From a checkpoint of a small transformer trained on Wikipedia: biases, normalized queries and keys.
Each number is 128 + 24 x the weight over its row's rms, rounded and kept within 0 to 255. Layers, rows and columns count from 0. Numbers have three digits each. The size before them is the row's rms in percent of the matrix's.

# layer 3 MLP up, 384x128, rms 0.12, rows 194-219, columns 0-127
103:101153114071095092108137110109120132127210088130147126141113127109135098151096128080125100106109125126138132138136133129129138134122151101190103137139126108130125110155117153131171148142151102151146118149173092173139075112138154158119156149144082108137132119109141133174151115135117100158113143119144165114151126149163150195126113110142105096140119139107139135154144131132119159127093
098:116125119153104122146117121118116142110106148121127133128135144138163115133109110089098142150131136116118118093113120140121132130135083099144186136111130094113096099089121183220125085155126171132148123150141152168155139150137132119166128129167157097124161142154109153111141150135138108114146132119124121131131111142114093145103092121151079146090137178123112100152117119153083110144069
096:136158144101071156136129107112117166128102122113110143157125135112129116125137098124080111130153137189127140130107144188076136149108095134120156157107130067120150136104112139142116120163145126097186177104125148156133086125105148149116127116177156149156080105131128139109108141144166147164124062145119121156126123103100121127142134139133134142128125167153152120132117151138120099118139
096:135118113099136124128127090159157102098123150121114156140156116109099140126125161111129183135140098170178098126105117167152140114129109157124093115089139129101131153095147103138125107105130132153136123114199116104146113120139116085131161120084122127135131140153117172137124156125126139135151091105133157088128071149128121115086108158092139140100083157108093104168121089098147131153115
100:139136120129086116172151113146125126156152145155162137123114115137159138119193160144113164085137155135114125158148117105164141122151076134166123101121112124105124111121133143122136176180110139127120141133096145166109143210100125165123126130127144135165119109138101128107130123119167110109142155157110132184117138143119127079162157104124092098114132131126101099149100165143165110129115
095:132115142136089110082129091098135161126152139134122155133174136114133099131094111115127091144103141127097097108154103133154146108134130193138088142143149118142133089109115042114115124126161180116143084064086128132142154116137137143154127133127146102129128127113172177150125137138104133165114131148117130133118174159111180148117135119132112082142138114139117109130144136139151116153125
096:148115157074107119144124145156084145134128162107122068141150177096134099123161105111166107098104138143180127146111101104149101101152126115104133124130170110118102149146136180142134127136094118127120082125121125122084075144120102132138144132134070122145121118157101110102118174159110147125144151136121096145138144108117137107134127091142109137160115110145150158091132158159102101138164
085:142161130123083092131133141140108096129094127118134143133136115135143142079105167157165102136126137162163109106155156089150160098136067140094113098159108146161126125126110110112121124150162129135139099150158117137106135127119137119114150145134126103139107146136151098155146138121130161098196112131137126161132151198122134171085105097098107090121099161139165126129166110106093114138131
103:106094160071125154130139133157148207110134113145132094084153167136123157117125145112166119127151132162150148165097135140130120147128161099147128132095154155120118118129134140106162138140115136137146178143166154138131136118141103140149181131085144141166139172113127129142152160152123146109145154141100178114121106094126135087126109173157093152119130139101125124112123115096075143125126
090:137149118133167136138149161126131119123100107121092129118152157165162163116150125139109125128172129147133143151163091174088117145125066146113130127152156113146159086121127134101116100154147159125125115131133110132127156125121117114117136110137126130113087123099101140094131163092154144115124136079112116171140116170174104118104185156180161143141141140095142155140086089110155124155091
100:145121176110116108146146108122121130116143118145125150176129139147152130141148091127129113135124138174157143093157130103143133159141192135140119104119112145202168113127137137131102139174091116118121133160169133163111164130126145137133114117129127141105099111098107141183168145138128087177117133121151130106146126114127125123101132103171147090159127186149153111152140149164093140171115
101:131129077072114132091121086154127131119148150103146165150115159134116147139116158147156122115132194106146154134149151138151164132147088104167132106126136155127138146143130156118192112153152149140139145135148132120120131124122115162164097142144118128124114120123144134118143100105139125131151100136091142097140102116129098107177147116085109096103127134109126154125129094226144137102155
104:147110111097154147129131115103155103127120102117110140137147159106117157140107096172105087109051095130140101107139098165136096139125090096166121120134125072125116136115104168125135110164125108133114133157106091138145117113135119166111107130116099121129133162157174117136134131116172151127127148121062139123116137122156121082123138110070138110147117172117123115133116114145141142193118
104:107109126180116150141133122103120137149148114124119148133145147142131123096127123161090130157095158191100125168090116122121153152141091145124101146150146099099156088141129103160139163108128135163156124144096145137171138070136106124088153092137127156152127129130161082089152123146133141166116084135135135091102097142123153124121131138142123157123113101137162124155153126180128092168101
100:147159148138156091115121098078120127132172146098149081153090106081123158117131113143142147116169154147122130161158093106169105151154155093137109133134118109135115116106103127114106101095087161146118095102128150144125142112166112121129137119129142119158138128133150133115111148112129106195140141094170098120159149141137154135152099147133150165162154123151157080115131123126143191138142
100:135183162146137163134112120121114121137155091154166151129196078112141153104133151146125107140157171092138113170120116135152111148114140112145178103117155157110122092117130157100077126123087142159137088114147125133132130097120150140128145112148109135163112141122088106126152150123081130156118118115138082133142140158120091115122127150091112162150113128128133099161166116143162144175139
100:119148127074131102116139114095128161102140134150186112066075183146139143105129112101093131096105157165095125112151091126114107104140121138145148106076124150131152108082114159124091099140132149131141167122126137139126129123129120106117147147156083179112126128147131100088119114139161151155112160154151116141115115120116132100148125080146129108163165164118090143116106141136148132119116
105:149166088110137076130139112127144131124158091094123159152109144110161144132145106163142113173146069132118115145118076159126127142135104122138152070150144132136153137098137122125112089157117148147164141111118083129123125118149146145139080113088087119126140144134080100089099115162143150137073146112114117130156152104123096116157171120130123149088137123142150147154114140128097157103115
110:113117216112154145145115148161122127139111131098164147086152120127161100103130157118133120145124127134131137110112103115133136154188122122104115141085134117138105126134155134131133150125176193115138128098146165144152145163120102111129113111152105164128124100108127146141161121133121100102125119108129074099084109106091081081154131135147109132149175115140105150143109156115162112094144
101:085147110108125161103152149152122140102083117155132116155137169114151104082138136118147114138099138087142086106126135114119124117183125129122197121126149116124094101112130136183125160076170152103121147126148153159096115117117120091135148136128181122161126124132140091134154110117136134162137137097142116105102118099129128131150096118128136177103122123095173091108149110160109112109095
099:114111143108122142095110122137112152149119159130115119175057157147131107146169148125175174127142175139103142106136110161158149088150123104141150141144137097162164152099121105085154104121107099149127134144125137123117155141138125172060113135100142092139118123140157115130149135124160121150114137129147153135106119142118120164094088157143161131159094111096166125162132141164120090124130
107:078110148133101115176120124111173090105133071097165122139126102131191106135093155146076116126120101147092133120130139137145117112106155144177111105131092116132131087142119119072136085134143126151136112150117124122098129129117139120139097092129123129138122128101093108127102154133065118116112166124137125135144180177138159117133091140143115139133122139105095106121110136147156090159140
109:126125095086122137151104134165159134097128116105098127119151107103109095156128133120139064143102159113113133073153110178168116116117116135124137108141135110137115131089128122122072141101109156093126129114171082103152112130139104123175146150113117120141142122144113134113139127145126086136089151166149129095123144157110069165117130128073122149157150169122114127157127156125106139160089
098:128106118115111116130119077159164144128149135095126179084162128174144125124133160164140140127131158148166141165123150127163119103135145108168142141166130081110112184109168143164076137120131130118166119129127133129125116093127108122107143143142129140162125071117147114142091069126124141083125097155137108157139141143081091130129129138149150156167136125147126160129126110159115104153114
092:131141136105082114155120169132122110160152114117120141144140148111146094117119126127129117096164158123068141154123134128122140176130109157115102088135136127113099144139179128134119075103174162126105105160139123137136116174172114135127118144089146136131100101108167129125131120132112145156146150177134136163155183107137152187124113135159140106155089139143091158103132156182123137133116
102:122137124107141121151092157128110084167164172121171101106158137116138135142097119130121139159127128100124098133159123126085095114110190121128126109104156124055133120105135105122110149162108148127178140151127125136120122124105147147172180144131144115114141128119160140159114136151121123130134114083150108045115135157112124120131124161157137162136109120128079135126128097111111127156172
# layer 3 MLP down (transposed), 384x128, rms 0.0372, rows 194-218, columns 0-127
102:134125161169164106125096124110146137145094160132136136104128078147079105158093142127118098171181185134157158122124151129118122138124093130099101143087195114108135111150156155111134134119118152138115139105095109129130092119141140085180113140127101132109168133106097161136117108110118110129159133122098130159112116169100160131142167168115131138136129101107138117115112104168109158130141
102:104124135119098119096131144168070140121136149148195137122112115152112139155107116121118100132106111131143153128112084115090130112184175144130107140166091151154166099152153131104196124107161130108157172112108104124162116116126104150080143153143084159097143110129128117133118110124128120141105103133127109114148144110122122121148155090110140120155152090135124135135102097114183107118115
097:115114150183137090143121142162136094095122143131132118124098136122110132143151115116141124069120115136160081120127101070168134125149140141116169127148083114139105126161140093159126078128104115119125140188132120138113091128128139120132180136139112111124151139109111080099126155068097152072117173137119085138139117149094155165135139112167130115132132119101126113140162130135139118127148
103:138118162135144125114140130099149101140093170128166134142082113152103133148084108116118146163134120110135153070141145126154093161105132149115137141111116145152097133177155172133064145118165107118142117132126154129112104109130126103140119161145150112098083121160102109082112121133171152164156108130108130141127098117114133070135110171096160117113118122077145121143104133104116135146167
102:123149189140115146136122110154136113049101109094090154087138163095139094090164117146114139102148152124163111090174075104125119128107153154145115123120120127137085146145097123099110141086114153145111128123134105095145095133123172107128124113110096129144131119155159088104122154133116121153183148133097132162138116111109110162107095116146138124114111121157137115107154143140121104153132
093:139118157121083130137127129122126126136116126164105112149117128144121145141119118123115124140107129100094111114064131150152161138104105141128142161166087131106184127124137149086143118136096165138145173117123094125112171113148093116125103138149132111136112114129088132109146139129154181141155150123128126153137143118122147111128069122142089135078101208107123137136139118100124199174115
098:127097089133110095142150117155103133172126119112119108167140154179149096155147154138149136172102069145107134103103143154099108127141121133144127117163125137141164105117124109087098094099205123114145133106149104142169105086128129136157131143148148125145098129096137114190114118118139094115113143118122198095127148167136146120114134149108116112127144122125153100125164123145115124113108
090:136116111182176152144131185104106146200108149162143110133151145128140097125103140124110101109150114122154152151123123150132143146141116093122171141102151116132189128154162138128164169131121150113128127151157115112143155097121070173141110161132147144118116135133118150123094135124116171111125131146119090124108151111139127144144126063134106124149108144116150132149169114079137132093150
105:178116118137129103125126146126139120111186114146095118181145088113130138148118131166120138142168122132154136121185180089137115099125085109152135102129115100124098169112115136128182134153147127157119158165115143171084154147135119151152151129138133157117112124125127125116142081175099127100163114159136129126091100125124147125109097158101117134113189149148139103088139123121130144128096
085:097090142193119147143152151190119129180162098137146113114130111141134072154127105121140132111104111108108089130130118110126129131172127152105213150116136137077156131175124142127137162085153107114120116152140111139154121128145165168112147113113114095097151108122131131117111151100132108133148172112129129142097169131131120126144163171122133144129123130130120101148143143146160102108148
105:120144100127132087128164109111108132155123157130129178108120136143148152167131114095136146139176132111136101163143158130118086168124113128142113134137147142155147151153154163096110122133082131104105106110140132130119113097145146131124122120130172107140143103149119085137201101150170134119128155162176126079128130102110140146090092153172152119120117141098094118181114130136098149170117
097:160145101156186104099140113162112144139112151101109156123094118132122124190116155136131133131160137150134113153140143120124149134108124162115143113150097133124145109135117122164117184132142093094103133124157143174117079105062188135142136111149159107104096101134160182135145120118130128177116125180095119118140109151102146135142138095129152141120108142135146122112140125104153127078139
105:100113127145149141198107123114134118126114059133127124073130109143126129117131123148094083148091138141132125135132137110162183109155084131128134165100140119085126138137122114155135120126129168116164104101139088055120126115133129087143148152111096150085126114148119120116110128183133136107115134132145114113158116121131124109121113111123114157057133156123131099147156158118101142117168
101:095112127101117116110090141150157101132108186141137137110176131134111140112157109119097141098110146111133093138147166146172123123141146137151164124149106106125124155125118119144130151118078065152121122131136148125090095113172121148065123094153088096131125122133119107100152162124142140136162110119109070147128146120079094130128078073112133138129115108131148156145120138108146156158142
102:128158116139183094096127117064088137175098123122153110166124119137133174155142109123136119085181132116091134123098124111131114185141129161118110121139105115117133141126103164168085145114129121131170121093114141125113163137156123115092110158106150162144135116162123100132079146125110156158107145108138161103115166137093135130164121109141095142104146131143149110147156105115127169117128
097:142116155154094116101128118112129148139095115121111124099132040116136163120194113097157132123085143142150142172120133098110080135153100159121126147144107125169154144138125087117128137138152117090135109094086124163126165133109132153113126126113120129133126129170152135096128107114118120078107137092088098127127129110075128149142135137138103150129119165159097118164146113122112168144101
102:095134134122088097106137119152083116143143116122084164116144091127097138101151115147144117153108117115156087164087095169156129142088118155145107102141103125090131145087142122119154078132120115167126141137132102093126145100112154088148160130117132110132134125112097119151087119114136103132218141127144148137117159133088095130148177108105158140133141112132130139165140133142156118156137
100:155117124112174118107155138123126152129098150133135186134095117124153152107134151104109098116124137109153114145155149137099116133127149182155133133153133114120131138153121105097118129118137123125112101082141094094141143150102141092126078158100145129117116085121114114105150189150093107125144105108087118123142165126120139091155112139095135151100075100144131120054120085135108144085149
104:142146101148113126127103126136119142115160149138080156098155111111111175126141167143133178160130100112180116111099136175143113147132132112137124130098119117165141168156146110157121174123126121155141110111142089106160114138116142099123175111124063158113122122131166139165131116097135112095178135158108128126122158130159147131147109139118126142103119166070136123096113158120097143080120
093:153105140119115125123143089125146139124161120137141112093101119171165138154107083070106145096119109115130130127134112165114112143072111122176171133127158132103152150111141135160125162151166094141115137091145102117194098148139169121136142173119085109114135126157123135115123115145159138131090113166173125140129132131113110152168128137154121108138088104157136122169145137185133136136119
097:115114120098116169114116099171076145153120168127094098159142110142142153122104141120110167149096128113112095144166115124131145119083090130172139135149141128169137148109110155129145131128137113136125106171177148144129111105170113111123143103135087146128108086097086131105147157161104163104161167138121121155113112079154123126103123094132132110118154097096147127100154120082147155111106
104:100154127125145135104140144129178117103126130132154143139134156126182121143133154079114143140094097122111151132167162063123134091187167118153168119176098126160123158147113123132090149108154156104143130140142112109124135104119125153117147136133079103129094147122102127109107132102137152133165133133113146168127129122115108118148102102097163162132143168132109134171144105163127136145066
113:140137130076130110140110115140148129076128164099103125139170113172105125174123135127146080140109143116139137105142096124097129106141170144089157142166115170132143147122109115103134128130108116139127169123119180134138123106084164132093143148110149099195150101137151158123109081121121107144128129097103154141117082131085135057151111112124089153157121126119133146113111120132147119134141
095:135136115071119120119183132139148127134148128153133168060091125165140134136103085221142132109156127109104112141119150108114128138152137120104150106151121109150141100173117097116169142140164094163150129137164166135135127105091145082098107111117132139126107134164116120125142167140161139167134116163152116114138119112137133101098113120113115165117144124128099114149152137118135099101144
092:120133178142167126114173119102112100152097135144136130159097114133120100103100136121125108087148106166128145157127128105119139129132110153127184113118125170138133142150099084090104154153129145118113108166139087154135127121133121153136131094121130137100141158149107120178127119156145162164161133099128140096161118130134133134089097104156114163090113114100075083089158160123177128130154